config.toml
init_std_qkv = 0.056
init_std_o = 0.0
init_std_down = 0.0
beta2 = 0.98
lr_head = 0.00673
Each number is 128 + 24 x the weight over the matrix's rms, rounded and kept within 0 to 255. Layers, rows and columns count from 0.

# layer 2 attention value, 128x128, rms 0.113, rows 52-63, columns 0-127
[[148 142 139  80 128 160 117 106 199 128  85 155 168 193 153 129 108 131 135 135 141 109 132 158 169 143  77  98 146 121 119 111 133 170 116  62 145 143  96 121 119 128 138 146 184 169 124 154  79 106 154 128 104 124 175 128 123 138 111 140 138 142 108 126 122 166  73 128 103 102 139  86 155  74 108 119 119 125  92 133 168 138 144 106 126 126  50 126 149 153 125 109 176 168 110  88 134 149 130 160 138 119 139 146 104 106 155 161  95 115 155 121 119 127  62 140  98 162 151 114 149  77 125 146 138 144 171 143]
 [ 93 167 169 133 144 142 131 141  60 126 125 102 126  72 140 116 102  86 142 159 130 120 150 118 148 110 122  99 101  67 139  79  47   0 188 156 146 122 145 177 137 165 107  95 154 131 111  53 228 140 128 123 174  98 128 129 119  82 179 109 119  98 139 178 129  67  79 111 111 145 107  85 138 151 159 124 147 180 150  67  87 120 163 162 139 179  99 113 111 121 151 110 103  83 106 127 125 120 112 101  97 110 111 150 179 126 138 129 132 113 138 157  82 156  92 143 123 175 149 142 120 169 132 142 160 158  83 107]
 [ 90 132 109 107 142  99 109 127 114 166 150 118 105 101  97 119 145 105 121 104 110  86 123  99 112 134 145 122 105 103 133 197 140 189 143 209  75 124 136 168 144 100  96  64  64  94 129  96 164 122 159 126 100 194  61 167 121 121 160 131 118  96 144 146 140 114 128 158 147 168  97 130  92 155 101 141 120  95 134  95  88 147 131 148 100 120 136  95 113  52 125 130  96  84 143 175  95 147 129  87 118 126  94  92 159 182 105 108 138 130 121 138 110 123 107 117 133 109 143 117 105 193 140 154 117 133 106  98]
 [134 158 144 186 124 154 136 102  77 106 129 101 134  83 148 130 112 101 132 157 122 156 127 129 137 148  87 124 126 136 159 129  87  51 177 113 140 116 154 101 133 168 133 112 165 140 117 115 158 134 119 126 173  75 145 123 122 121 128 119 117 161 123 114 112 112 143 117 131 120 126 144 157 120 154 105 154 141 121 134 116 121 138 119 135 160 113 138 138 115 141 145 151 116 110  93 128 103 124 124 113 133 129 154 131  98 157 143 134 139 111 121 118 141 166 151 127 124 100 150 133 137 123 164 130 139  99 119]
 [170  85 151 139 116 159 143 119 126 139 134 130 130  48 147 146  78 144 186 131 134 171 141 153 144 110 111 130 169 113 123  89 132   0  86 116 123  63 143  93 149 153 173 143 134 141 123  92 165 133  98 123 198   0 196 109 145 120 117 125 130 117 129 131 165  58 153  95 104 130 182  80 105 210 246 140 122 175 227 118 145 115 130  97 176 128 156 154 119 161 167 111 125 139 131 115 140 127 144 149 149  88 127 160 143 102 126  92 144 129 134 122 158 121 234 124  89 137 104 139 149  77 118  40 188 120 138 153]
 [146  95 122 138 114 150 149 132 155 107 120 154 145 130 150 133  98 155 144 144 137 137 133 158 149 129 109 130 144 160 107  97 120  88 126 101 114  79 115 124 112 145 150 157 173 173 115 126 126 133 117 129 163  82 159 114 138 135 121 140 141 149 121 127 162 119 124 114 105 128 136  86 166 162 161 140 153 160 163 127 155 110 150 125 163 122 145 139 129 125 161 105 189 140  98 120 139 143 134 161 140 109 146 163 126  90 130 123 131 121 125 120 121 128 141 127 113 127 138 145 139  94 124  96 174 128 137 113]
 [ 78 123 137 103 128 122 131 127 103 105 116  72  97 131 114 121 140 125 119 124 132 145 102  80  92 125 216 151  96 110 115 127 123 121 137 168 164 156 147 143 130 112 131 130 118  63 114 112 154 145  78 121  93 126  82 108 129 132 110 131 105  97 151 133 141 117 166 117 144 123 138 191  96 154 131 118 135 106 138 111  90  98 112 169 113 156 162 136 105 142 109 142  82 120 165 143 138 109 118  69 146 134 148 100 169 153 115 129 153 126 117 126 159 144 147 118 152  99  75 117 113 150 128 123 107 131  96 151]
 [ 69 102 147 162 139 102 104 171  52 122 128 107  98  86 118 113 169 119 114 141 107 102 103  87 131 145 166 129 141 129 160  99 119 112 161 136 142  83 136 155 121 117 109  92 126 107 129  90 147 125 114 125 150 144 105 119  91 105 117 104 115 137 114 141  78 116 178 118 142 112 134 163 114 116 110 106 159 146 133  89 105 151 134 149 102 167 160 119  98  77 133 139  96 128 125 130 100 108 106  88 120 142 110 153 145 141 134 139 155 104 108 131 166 138 185 121 158  98 122 125  99 177 124 189  93 182  81 120]
 [165  28 132 113 137 114 127 145  92 136 100 176 138 134 129 114 142 127 212 139 174  90 146 170 185 129  95 104 232 158 165 148 151  60  83 163 103  19 120 158 143 121 114 164 110 144 113  82 142  78 183 117 189 127 211 125  97 109 173 146 139 139  94 114 121 117 119 146  44 121 126  24 112 155 129 160 108 117 182  95 147 186 173 107 131  92 141 147 131  74 202 135  97 156  98 176  80 143 141 137 148 137 136 132 137  69 101 104 185  84 143 111 150 100 209 144  84 218  83 133 154  90 123 106 145 182 177 135]
 [222  93 134 137 128 114  99  94 117  26 108 128 100 105 140 133 111  68 204 147  84  99 173 151 133 100 174  77 113  74  41 171 170 116  74 130 129 148 124  75 157 106 174  47  79  93 107 140 238 169 209 129 130  78  36 151 143 113 154 155 122  77 116 157 182  83 104 127  79 204 109  66 169 189  88 127 105 120 169  96 118 100 114 164 141 173 121 112 122 107 121  79  85  92 165 206 162 149 109 120 107 133 116  66  81 158 145  61 101 141 168 129 116 111 186 143  92 137 148 129 118 108 129  60 151 128 173 161]
 [184  98 104 140 117  98 155 137 202 168 102 175 153 134 157 132 130 163 128 103 127 144 136 175 122 152  89 132 179 171 127 167 190 163  76  84 101 141 103 143 129 151 155 203 120 127 128 183 135 138 164 130 121 137 121 138 134 161 118 142 149 108 128 106 181 135 114 111 112 164  93 144 132 143 125 138 122  94 172 140 159 140 137  90 177  61 166 170 103 141 138 147 135 171 138  87 137 153 155 170 122 121 148 131 146 115 182  97 122 140 134 119 137 103 162 101  75 114 147 122 160  69 134  81 134  74 174 138]
 [112 225 130  79 135 163 121 127 139 160 121 106 141 190 166 133 173 118  75 124 120 121 124 135 161 205  56 114 100  77 158 118  93 163 179  81 190 182 113 146 119 141 128  91 194 169 149 155  90 107 161 138  60 152 233 156 134 137 126 154 141  86 140 129  77 190  88 147 162 112 170 140 154  21  65 119 123  84  32 167 126 155  96 142  98 135  13  52 176 128  95 115 126 141 103  50  71 128 124 132  89 129 102 116 109 102 161 150  85 144 165 121 108 137  16 131 148 151 179 100 164  94 136 172  86 150 122 178]]
# layer 2 attention output (transposed), 128x128, rms 0.103, rows 52-63, columns 0-127
[[110 120 124 208 127  89 104 133  65  91 153 149  93  81  55 131 145 127 130 152 133 137 137 127  79 147 189 147 114 113 117 135 145  98 124 150 109  88 145 125 184 146 108 106 110  54 173  97 184 112 105  62 204 130  99 132 139 110 123 121  79 143 139 146 124  93 185 113 108 167 133 127 147 180 141  92 123 114 185 153  88 146 155 132 130 110 192 132 123 130 122 138 156  80 181 160 113 127 124 129 121 142 129 170 118 138 126 119 125 146  95 125 127 116 164 109 172  96 118 151 121 141 132 140 152  90 124 122]
 [156  95  91 114 106 126 135  70 148 144 137 121 123 173 189 156 113 155 111  58 131 143  99 113 116 121 143 177 184 164 144 202 188 207  77 119 135 127 158  99 119  61 173 143  89 170 140 181  83 126 118 142  98 202  93 125 145 185  99 120 108 147 125  82  80 211 140 121 127 110 137 190 108  80  90 147  83  94  67 147 137 135  89 108 133  81 152 125 141 124 129 134 138 195  84 109 142 131 121 147 154 104 133 126 116 142 120 141 139 138 146  95 165  86 151 120  94  79 120 137 146  96  49 130  97 113 198 124]
 [148 124 146 101 124 150 189 149 163 126 111  92 138 147 166 164 118 153 121 125 131 145 103 128 139  77  94 120 124 142 102  92 101  79 106  73 148 176  99 129 103 107 144 175 148 195  94 169  99 159  90 215 133  42 173  93 103 152  87 148 173 174  88 100 155 150 119 131 164 111 169 139 104 112 149 139 153 129  79 140 176 121 119 140 198 163 128 142 115 138 124 134 114 157 118 106 167  77 133 138 149 135 150 140 145  96 105 140 140 114 123 110 173 184 118 110 106 131  83 115 144 111 104  79 123 123 158 156]
 [136 105 119  93 130 106  93  93 149 133 121 144 133 155 133 128 110 135 132 126 130 114 135 134 107 130 177 166 146 146 113 160 153 201  83 140 115 124 148 109 118  91 132 118 133 105 120 133 128  94 135  82  77 222  94 114 150 140 159 109 110  89 153 153 124 153 111 113 119 116 136 123 103 113  90 148 124 119 168 122 126 117 112 124  92 101 138 136 114 158 139 123 122 118 129 144 154 146 147 167 140  95 121 105 114 141 149  67 122 145 163 117 112  81 126 119 137 126 167 136 131 118 129 117 126 128 138 104]
 [108 135  92 128 149 147  99 111 114 154 123 140 142 190 143  72 161 133 112 111 120 123 144 138 125 144 135  80 160 160 187 143 124 219 154 160 163 149 158 118 122 124 111 108 111 133 151 141  93 109 169 101 102 255  80 159 152 124 133  76 126  72 170 133  43 175  97 115 118 112  65 160 168  67  63 106 105 167  48 138  83 123 130 132  31 116  89  88 150 103 102  93 127 146  85 124 116 173  95 111 107 181  99 139 116 180 158 162 133 139 136 128  89  55  53 173  93 143 172 112  89 129  96 211  39 135  87 132]
 [122 146 135 153 163 139  74 122  92 145 129 136 118 125  90  72 162 130 136 125 140 124 156 127 120 159 154 121 148 126 176 134 116 170 125 147 159 160 157 124 169 146  95 107 105  89 174 109 130 102 124  71 108 197 104 159 153 138 140  90 109  86 142 135  84 129 119 116 100 115 109 151 157 116 103  99 110 125 109 154  79 137 120 113  77  96  89 111 136 128 107 115 102 140 136 147  97 151 112 100 107 145 115 126 100 165 148 119 116 129 152 138 107  83 119 148 125 139 138 113 106 148 100 207  86 129 111 139]
 [176 121  89 117  81 135 194 115 177 169 147 111 163 120 224 120  95  97 117 107 121 105  98 125 150  92  38 126 144 129 135 131 168 104 183 144 111  95 111  98 108 139 138 124 129 185 162 151  76 146 190 199  90 121 167 157 111 132 170 180 137 143 162 123 120 141  88 160 129 120  91  81 110 112 106 185 107 134  90 113 152 121 121 120 152 128  88 128 142 109 147 113 104 165  74  77  97 168 144 134  96 117 127  97 115 106 117 122 131 115  93 125  99 135 103 149  71 138 150 131 145 106 135 113 118 174 139  90]
 [191 153 100  66 145 172 194 110 180 122  93 116 176 155 181 122 117 115 116 103 131 131 129 125 131 100 102 138 119 119  93 160 137 135 134 129 142 201 123 105 117  91 154 153  89 142  94 165 122 142 109 135 110 102 121 118 166 158 136 141 153 140 149 106 175 142  66 137 109 121 138 139 102 129  91 191 101 127 108 135 144 106  81  98 186 119  78 159 116 161 164 115 126 127 134 114 147 134 137 172 128  97 143  67 139 110 104 104  93 152 150 133 128 139 107 104  92 114 119 162 176 118 114  33 172  93 185 129]
 [108 199 102 163 197 168 158 124 152  93  95 138 177 150 136 143 193 163  40 143 103 183 119 145  69 155 159  82 109 109 152 116  72 154 129  95 157 223 132 105 125 147 171 120 130 137 100 122 151 143  59 141 177 153  63 172 145 117 104  16 113 103 170 115 148 135 131  96 200 170 146 204 159  92 135  70 123 195 107 143 120  97 118 132 140 180 112  85 131 153 112 161 173 119 154 117 116 110  85 141 178 147 102 209 152 209 133 172  84 208 131 181 133 130  97 115 139  42 169 155 128 178 113 127 128  60 121 157]
 [ 95 165  88 107  83 149 149 177 134 202 168  85 181 129 100 117 128 156 106 143 144 138 110 126 141 136 118 134 172 158 170 106 102 141 123 130 148 122 127 182 101 120  80 129 104 184 201 147  53  74 131  82 151 130 207  98 123 137 107  98 156 171  76 148  63 176 112 133 196  27  91 192  75  85 182 146 144 152  77 181 179 162 129  80 141 110 147 137 153 135 112 112 125 134  74  57 126 117  87 118  88 142 168 186 183 159 140 241 196  87  96 117 165 169  75 133  84 130 107 114 146  97  78 180  94  94 121 131]
 [ 68 193 141 159 172 155  83 152  63 126 140 134 118 125  46  65 144 121 151 195 163 124 153 146 132 127 110  83  80 121 145  58  56 115 146 145 152 129 134 130 134 142  88 138 162 129 179  67 124  88 120  75 182 109 138 138 152 124 146 108 152 121 114 170  66  83 132 148 113 112 134 114 155 133 145  97 135 149 138 144 108 112 159 144  94 173 108 101 150 101  87 111 152  95 132 166 104 127 113 102 126 158  94 174  91 155 149 161 108 105 153 132 118 149 120 164 152 162  96  91  81 166 165 219 123 163  42 155]
 [113  64 147 169 100  60 103 106 113  80 118 162  96  79  61 187  67 121 159 153 145 142 140 110  85  90 213 180 102 140  65 149 151  97 102 136  90  71 138  95 154  87 150 113 124  87 115 109 159 139  79 117 206 110  78  50 123 102 141 163  91 166  95 138 154 102 183 106 118 172 142 100 104 147 155 135 148 108 207 101 107 143 156 147 167 104 249 180 111 169 157 170 203  77 197 184 184 105 151 180 155 160 156 162 129 111 129 102 153 136  90 121 136 142 197 104 170  90 123 176 109 152 152 107 220 113 158  85]]
# layer 2 attention query, 128x128, rms 0.165, rows 64, columns 0-127
[[136 130 112 143 120 142 108 113 130 136 132 120 113  91 115 122 152 143  98 116 104 132 145 118 111 146 105 130 139 178 159 159 158 118 130 121 122 122 114 171 115 136 121 104 121 114 135 147 105 140 154 137 122 143 140 118 154 113 131 159 118  90 139  71 130 112 107 120 123 114  82 132 143 123 144 138 130 156 168 144 119 135 108 118 124 140 125 123 121 142 112 139 136 139 132 107 146 169 125 110 164 129 117 108 102 138 101 124 146 146 103 126 114 125 100 144 119 123 124 125 122 129 132 123 123 106 142 125]]